python train.py --d_mlp=2304 --vocab_size=8192 --norm_place="pre" --init="orth" --lr_mult_up=0.873
Each number is 128 + 32 x the weight over its row's rms, rounded and kept within 0 to 255. Layers, rows and columns count from 0. Numbers have three digits each. The size before them is the row's rms in percent of the matrix's.

# up: layer 14 MLP up, 2304x576, rms 0.0528, rows 1609-1640, columns 96-191
# down: layer 14 MLP down (transposed), 2304x576, rms 0.0488, rows 1609-1640, columns 96-191
up1609 106:151154151153140083071151112136130120140145172155159133100136174082147091135134154124116172140102101180145128087058137126172120115140104191138159163124167108069071108092178117165155093167108185140131102154116140123160171162130126144124149164087130089183135101095146106146176158109161141128
down1609 108:095190115101080138060177145099098080152173112141134163168118122110121094144152085151174159133134154110094147148101124125199238136189135158083083098101133127108112119136102100139133090120143098135120078082163146134138086145205159130134090056093175144130186136121153147153138155111128066121
up1610 099:097109149103130102045163127183102133130096077071164100133192174136131116132105131097076183105146133104179086091071131193131139154132097127110123098080116117117123090115092137162120114159143072081117108124108135143091112117128117149157144083153101138135138170125134126109096150118115150118
down1610 101:147121140106136074118152118179088151203085093124117147101081163130073117146110122069140153152132088127144104108116140121160120094080127134141193168056113153094105137130084111142162136087162136125096126121158154095143144122103121151111176144112113143122120075124127111104141142106134095152
up1611 091:094142119112138125083131147117154087120134114101099089091152158096160144136118120115097128097151069139108151165057171172192115151148092120140087172167121124116158116156168115069094133158075126111120088136128133093102154110150135111173129189144147068115076150132191153122065140164151143074
down1611 092:169137184110176158097150080125150152127115130133187115121145146140068085127115146130112111066088150134117099068149154089158119136119154099138145160122095114091142146157064103160109196150167066135132132109128111115078152121158143111139120121140096131128150184107130121118061111160097144145
up1612 106:096145158149142119111135140079137111132203151081158138158174134115102111180134099095143151180089103095112087124185204156111143091083151151133129163127128112120143162129150154154128082112105153130137124052126150123051103102074145167197202111168127143034160155092117078175087150084169156139
down1612 111:127123170127144166145169183101160113117100144200117120144117105155135104153175080109109109115114135109128166113100186206094128109154086150133141091195108178080163144154097118140041132123142160136094179081145106123110120132086164174123179125113140139113090052113173064168104096095145190107
up1613 103:146179088072112127129101087181156120140166160112152157144112132170107163165137098117039186120079117116165101148109159147120149189170111072098153073097149104125115131131091129167092118093162096229126079112145147086091113094118121141150147081113156145125134076135164130172193094087119141121
down1613 102:155188123129134083117090136162145164148133144132159138146107112118084106114161110126124159182103122131129098163107096111084148126079147157170128112120154117188131102157172122143130166127162104188208170084148104110132171135156120126178120160150109169149106132108178090112127107130077104084
up1614 102:156131169147079084136151190131144141137105133126140114100089094102127083116119116110142076155143143158151060115117104108097123173124136190135071096126196125175133119073125124154187190080068104138061153157088088141123141094110137158109100124094045126142110130091184106125112140135158090120
down1614 102:105158142109110082116119155150121152131097190036127100118133177170132128160091160130112114080075107069137130095147125160095108140141086060128144184113095171118188124082096196125127095133113125205148179178085175113165121150103109112104137133088118150135129132092102067128119106091126111120
up1615 099:099127151146136115104132096085174079120136167088102182133132107168110101155139107090093141091125208161214128159185127129103123126119085080115085158120117128116073115162134141120126116134165185099136111084118073185091122094090144126145120097080182119117104104080180191192177128173122110065
down1615 095:168176099079126138143147156156137162132058119163119067162072137095104069099102138115162108162126131149151146176105173158156132096200112101160159104153144089090169134117143118143085171188150162137094104100204078073100115100133136160151155095092112128152103085115197161184140139115105075137
up1616 106:127196167154149149075129146146138146170082158185153222132198130172122126130060190138116135140124098135093095171143162062116163111115158055158034117119073157122132063176132135133120134146100125159155110163103127155170084090127154108187108183155140145103129096184148133137104154189124198080
down1616 106:165157114135130160104158146127081073068147098085118192176071155159096126102100085104146133117106136169173150135130127127126136117148107128057083167086108080125066129105077135146181097132129161080161120132144131133113148121093128122059198082143112121126031118166126109189084212129145179086
up1617 105:126158129122125060138131126132131123135105121157126136085141160118091086042144097110084109197097133152155124155130173082072137175111142167094147137091156161170128103124104148130145109118197151176114114103152139153166124176085051099114142157166123187134104173133111130153149126098046152117
down1617 106:174098121167088093149123169132080065129162150085180110102122108112163163166159174147134101114136171105163123173165109156133126129108066106135096141161169101157159126085134120118112128080081119091127121102092124117110101116145142203111119122158100091119105169197108154087113151125097163169
up1618 119:131096076064049182119159089188170098119150152114094142146127110105109120114119131130145146164115144102111162122080199128215127137133141087081107159115119127084074156133126133124132180078132131140095138099129110148205093109116125155170133079055150134119130105162138129143092177122085130096
down1618 124:142153128042092128065136134133151093127072150143108091081156102115128185096159091094134117133165091149164103090156187152169140105087167158097166141135149143210092103150114122127102164142128107132106096173082112114195099123146121106098109060151138114197130135171087144159139127193134148120
up1619 104:201153091147141107148146066113116114136135146129091115105135099152067131179052152112116126114187094117158138133105074188147054148130121089122137148076064180066090114137086125102131115118127145118067066191143153147093126116125103179167126119098151145119154175134127110162147121194091151106
down1619 106:132132139122119133159118196203146145066084086178140138101155128120154163065141115114107130112123071104127110163043126090124151146118092098129089151126165121163126182114144187167117122071071107144130120186146097086136106140120179127066121079117071164094125115134150138131151128146164127119
up1620 107:140137114088131122030165122105113103130113068182157127164113144149105065166174143122096122089134154107163077176038084110143166108187109155072155153152159077082133104134100110109099177180141156137138141173111044114107114160129173097123168191127203095134178170062120111179104085142079140159
down1620 107:068123095076140139125196140120071102085160135111146131127152152152104191107118158139123138156146048128111112036083190146104145130109153137142120100166209071086164118121096143167130142105118101130132114090118126067120119126159116072093128128115104144143144109153183163096126062137115144151
up1621 099:113151129125153085086154115125115190127140168106119091070113143111131111112132089071114106099179109106162036140148083134182119103150170099104073159111123145132080106125228103124128148106085176110103136163126109090126122155160171113149135111140087104090106113138155146108170142077122147139
down1621 101:088094166109113127072133091095160125159153106097089138155147139087179181127144127173135129175116137118137141084156074145137046138127128088156177101162167161116138155122173128138157109128164142186161124156109159090119126129073147173148132100141118125124120142210149096152191116097110168075
up1622 100:152137129138163124111095134160086103078057112059146100104159144149189130103108153128193125109193131142127139129074121098154103058116079162198175089129204086154154113106110082172130163174111102152139146166117076090134132103082096157174123132123135143112139118084150110148031166129140125145
down1622 102:148143141148102119100125102157101178151143147110152089156151155218124152104123105150141106104104071088162132155148104121080146179148140128130149117088109117121167145103116125166152091159111150127158117110125059160140085082171197130148096190100109144076140128119088151152172134156111108117
up1623 098:138142143109177060163119166128141176182129174112106099114107128122146167096144102144167113136111131148198111130043122110148089144122124133154091081145149104117112127117075092137175103140161111179114132115115157080122127146110147131112114141073099117093080100125116176120136148129180158151
down1623 097:117179096144138112097128141123073114139141126131112097118113110078109145099159118153128167082138094140135176089134113073119117098161139147177138094162141127127121128121094087145142160089201149147124119136147170113167105122055125146105151158202078129100097086128169066102105137138149149175
up1624 096:141158127115124078136114096136128127160142162116165141173136135137118125151183144183178147178156095107164115134053147126142098173113130182174134117196144102097112161129151125165099076077082141123145114164106163127133082090142119075108075124150176125128103086125137100194198117109130153135
down1624 100:127080140113121065152138110107100175141174138134169146142133114142134149048099142133142126099134098119131146151177088114157118143121117132160097091129082134116164142151114145132201119119146106113108122145106143077114107175118196106121102142125117157161132107078106143123150140162170127146
up1625 089:152141125128074153137100117133115102206143122168126131160085181103136101153109070187109119100126164198122120168200122150118147200172104119080073096095127165205162146118143070124133104143151125155109100052150162146101208102196169142127136128070129124142104116107163157139164148194137124102
down1625 085:126216144115136121160130142120163142082113129094122112094140120116144159100104131114158136185124129130146148123072117128142071111094125173157152150137150083100079124135131160156149166159045131118167108161105117130145114157028135133123120139161142059094127123146086108093152168075123145131
up1626 106:120215118092087066170088107139165102107112151163129086127102056140105141130145131170135124137208135133156066134124165043117147118149106146094107161121148117072092156092091083120120091126158147222131090190063101163129111141107100121090174090121155123155127132128150157075107144133130141159
down1626 106:167126218096155119123093132023177100125106112070086100114168198091140072105092136130144091135145124133114135075152128105039132147124141165079094119102085119121175158169089121101081112193152109157143092176131154165036072233187172111135108116138132096139138118126137087127047129159151154145
up1627 105:166137088089125075067100127079147160153154165086146121129122124102165136152086141073150103081146126104130103114111154156209134149133152161093130141147158092080105143158124093100193159092100130106135110133147145111114138118122151138145085112130091097114068128133036165091057071131142168168
down1627 105:137084141120196142101158131070127147088177158161137144152152150132123106106193134110147157104157115078131140125134139130173132096091136180184116151116153130111122150131069087131120115098126196111110124163135167161144092107138160139111127130128164120129172156156093083071166134190131085117
up1628 101:126134122135099122152136129121173139176121134143117085138135101104168140091134115107099159169132127134178151136088118088090117091141093121057102156094109054142094123092118147134088138156131156052060080123117105075146147121150137081113122159129159120107117174080147105102140131181185112113
down1628 103:121148175190118087074170141136088096190193119130126105123147153127118092121090083158147150071133056139165107160129109137175109125107161062143138102109090093115134132149144134089165067134156112198151109134156126117157137085187130081093099103095135210115139175130098163090126138142139140149
up1629 101:168130108080089127134151118108149126139168152139106086141154195101139084130108097149119196154151137122100091099095143107142153146139122083141115123115143127088139149118116142115154120156121165119151131108100116174115118115065093125152137119127142204156170083105156176120173192099105148156
down1629 101:166143160102126220148107069064092116157103099081111143114123168173167102196134112127094107130134092126148125126092113112157129082124130128122123144115189097125140157116130147051143098134183137138177119150133111127093157136155134153173119153093122116172108130125099135133170105084187116090
up1630 103:091125129119058132167137106128089127122132147138147109134133072160120138149131065124053066060126100122159117140120139108154076173128104108110137154098142086126101123187136110144166127116156123133135063087124150042107118089130092143099119105167159132125108134136119108142082124122134079081
down1630 106:114117087110143106146124141118103092122127117092155133131127137150122135153157153135201173195135160141157103171097138167147175135149130106157110160148138122111129070140170128168100074102134142146103110163189077083169126141075134130062133125141164155105130152055100131123109207125154135162
up1631 111:153156132200091144106153144091123170124084136129148130117119134106133131144121115122115073155138095110161117111091162134116115140090119203082107110174118125112100165126120151095159197154067184143132097140093097060069152133079125157191128081119129167077145077127115092115106163118113124090
down1631 103:159211054127175115147161144150135166189093157115119083121092138073153096156125119097117082129186109165104185105115220128106103084067142154103109137162146175148139122064066144145125117132121074191162093225150089118128192155099058167109198065108138145109123178116133127087114102101190163129
up1632 103:163169147129129131103149165125153087120119099110129100133115113138114141102106108079096112143156191128147127110161180149134087157114124140135132109084209133121107136064122155089119187152134078114089106045122131157141171115141161143126097066144067120090136090172143104189146121092134139195
down1632 104:151144120100151177117123206152150103134130124126077056172096153139105070125136151111120074179160111147215121055070135128165187130142122112175164139121167074091122057117158142128085072142145118091148150066104092100134128115101120167150123073134079080110112121152135102097152133092112122178
up1633 100:200179124129097117103158143086190111121103123131128121178162160135121099127171098111170090144092151163137128172100117128130076129089144116054069150105154141060098086098121117124082147110086124122140088086133108139116164123159133159115124094127128138048159120051198073127120088144142129117
down1633 099:169155140148098124091191154115176150117080128137110053119089088129154127088144100116174130119178106200143087168116112154126127125085100135131119089152145122101087111144128122141108099075140127095109093130039063114146093114122109093112139164164150124073158116164155115085191126101090154087
up1634 084:137180114165158129182230129094158137154167122124102085129173121105156115139157159121066089174152110157139179108129106101092082120158103069183144134071146119125164153170217119121107141160123111112144148136129172155113133107079056117164150165162182158169128156153163142139157132114143154147
down1634 073:162158102185162142130150079088120144143148132136121136101144103120143074090130144072135091107153125128147153165137068082120109094158169167137089150114114157167120152079096117131167163102146141169138132150127053103137100086131114142104178101115155093087119115105159178115126080150130155128
up1635 104:101131135120188058084083085145129143127108110113096180081113101097104129114161128113100141117125214112126103170079165088160124154075129147138151125150127148096093166164090077171168182108076133098113067163083092145039146113115114151151161142112137158111102148113118098124113124123113135083
down1635 103:150124108094031179192186105129131184164170098119140147155084099094165166121151206106083115155092086078137160128080110123121163104134179170141130122135137118180129150160149113129128118127188121130107069167148167171131152150106165111178132098085103128140113149117140179129159161182179092172
up1636 107:123148126179130073068152170150137148132089129103125175096112078162078102126147161127083138146157133134168113097089134155088141125159147095101116114170131095112125058082107058165154162093157167171095139130072112129158169171107127141138119078105140130077055083083143158118111151152116119155
down1636 110:114130147120143076074135109145113095141104134146098107136135162090094087078189143117085156128149179170157154079087151145099114100068124062134084130188106084122116117145153124123124123160135081190204139112077111156129175118101076158169049115112080134148083098118230131118147135154137125100
up1637 100:145113153140150074128152058096149090091148180147095095042075142111124068115151198106153126175120087131138076144123154111173094206097081142157134149105087139143136152122130067115193112136115140125144116128096167070113176127124132088130188160092079154161145108150128110111107087167116151158
down1637 101:070126094136159128145122142162123091102135075142206068141206137090122121133164136111127102097117151170130148203120137157155116127193159131109172149159119094132177105130188109141140149117108161108073132200106148157161125088166107137128139097104127141151101144138059166178086087118116085156
up1638 105:131145062140089096117164126130076127170180129132127198087103123089126085112163160146106111113147137094154088144188154108115094119051145175138107125095122103131108110140092071058088132144170053113158153121131121179123145150150111111109167140112162161135177095144155086132145121125115173147
down1638 105:135123089121184134110116163141144158152100139081090151134128070096178119106111080207104156178178182084093093141139102158118178151118220114118118127103098111136107105135163094184177095147087133106109132113140151186123122120149077126086141132089151111110062162147178144140035175119149168185
up1639 092:098205110111106181122152107052151151130109114170160154154124145111112141101084096150155075121124139180113093165127127107128111108153140155102117158126107138127137103149085097134188102082137106116150094132129131126124083163144101139193127157092161114157146112163154117074198081025095139111
down1639 088:137138127111076103066088146085137141124107176108122170138130157082131134133146151132124106121074068138139125145112079085128156149167167143121108111105133173136089192143141145188096173150090175142132131092126089143122027101133135146155098113102143141159146160090157101151180134097110112130
up1640 107:159177079159084160128196161105121147127163150190072089136149153142148118100099103162174159073068104108140139111114131157124081131099100142091092156122101133129067155106088086108116149111108116145125111170118099144172165169141132113107163052087145183097110120140166122091090153098102122104
down1640 108:113133211141136081101121118162119138125144108175174140081133117116151130098170141090092077114152149095111138139119129119096092071131104153067142194116065168115144103152065171094113112130111072116116127070133109125071101114133129128112133091173079130163065132078172138063149134131137130163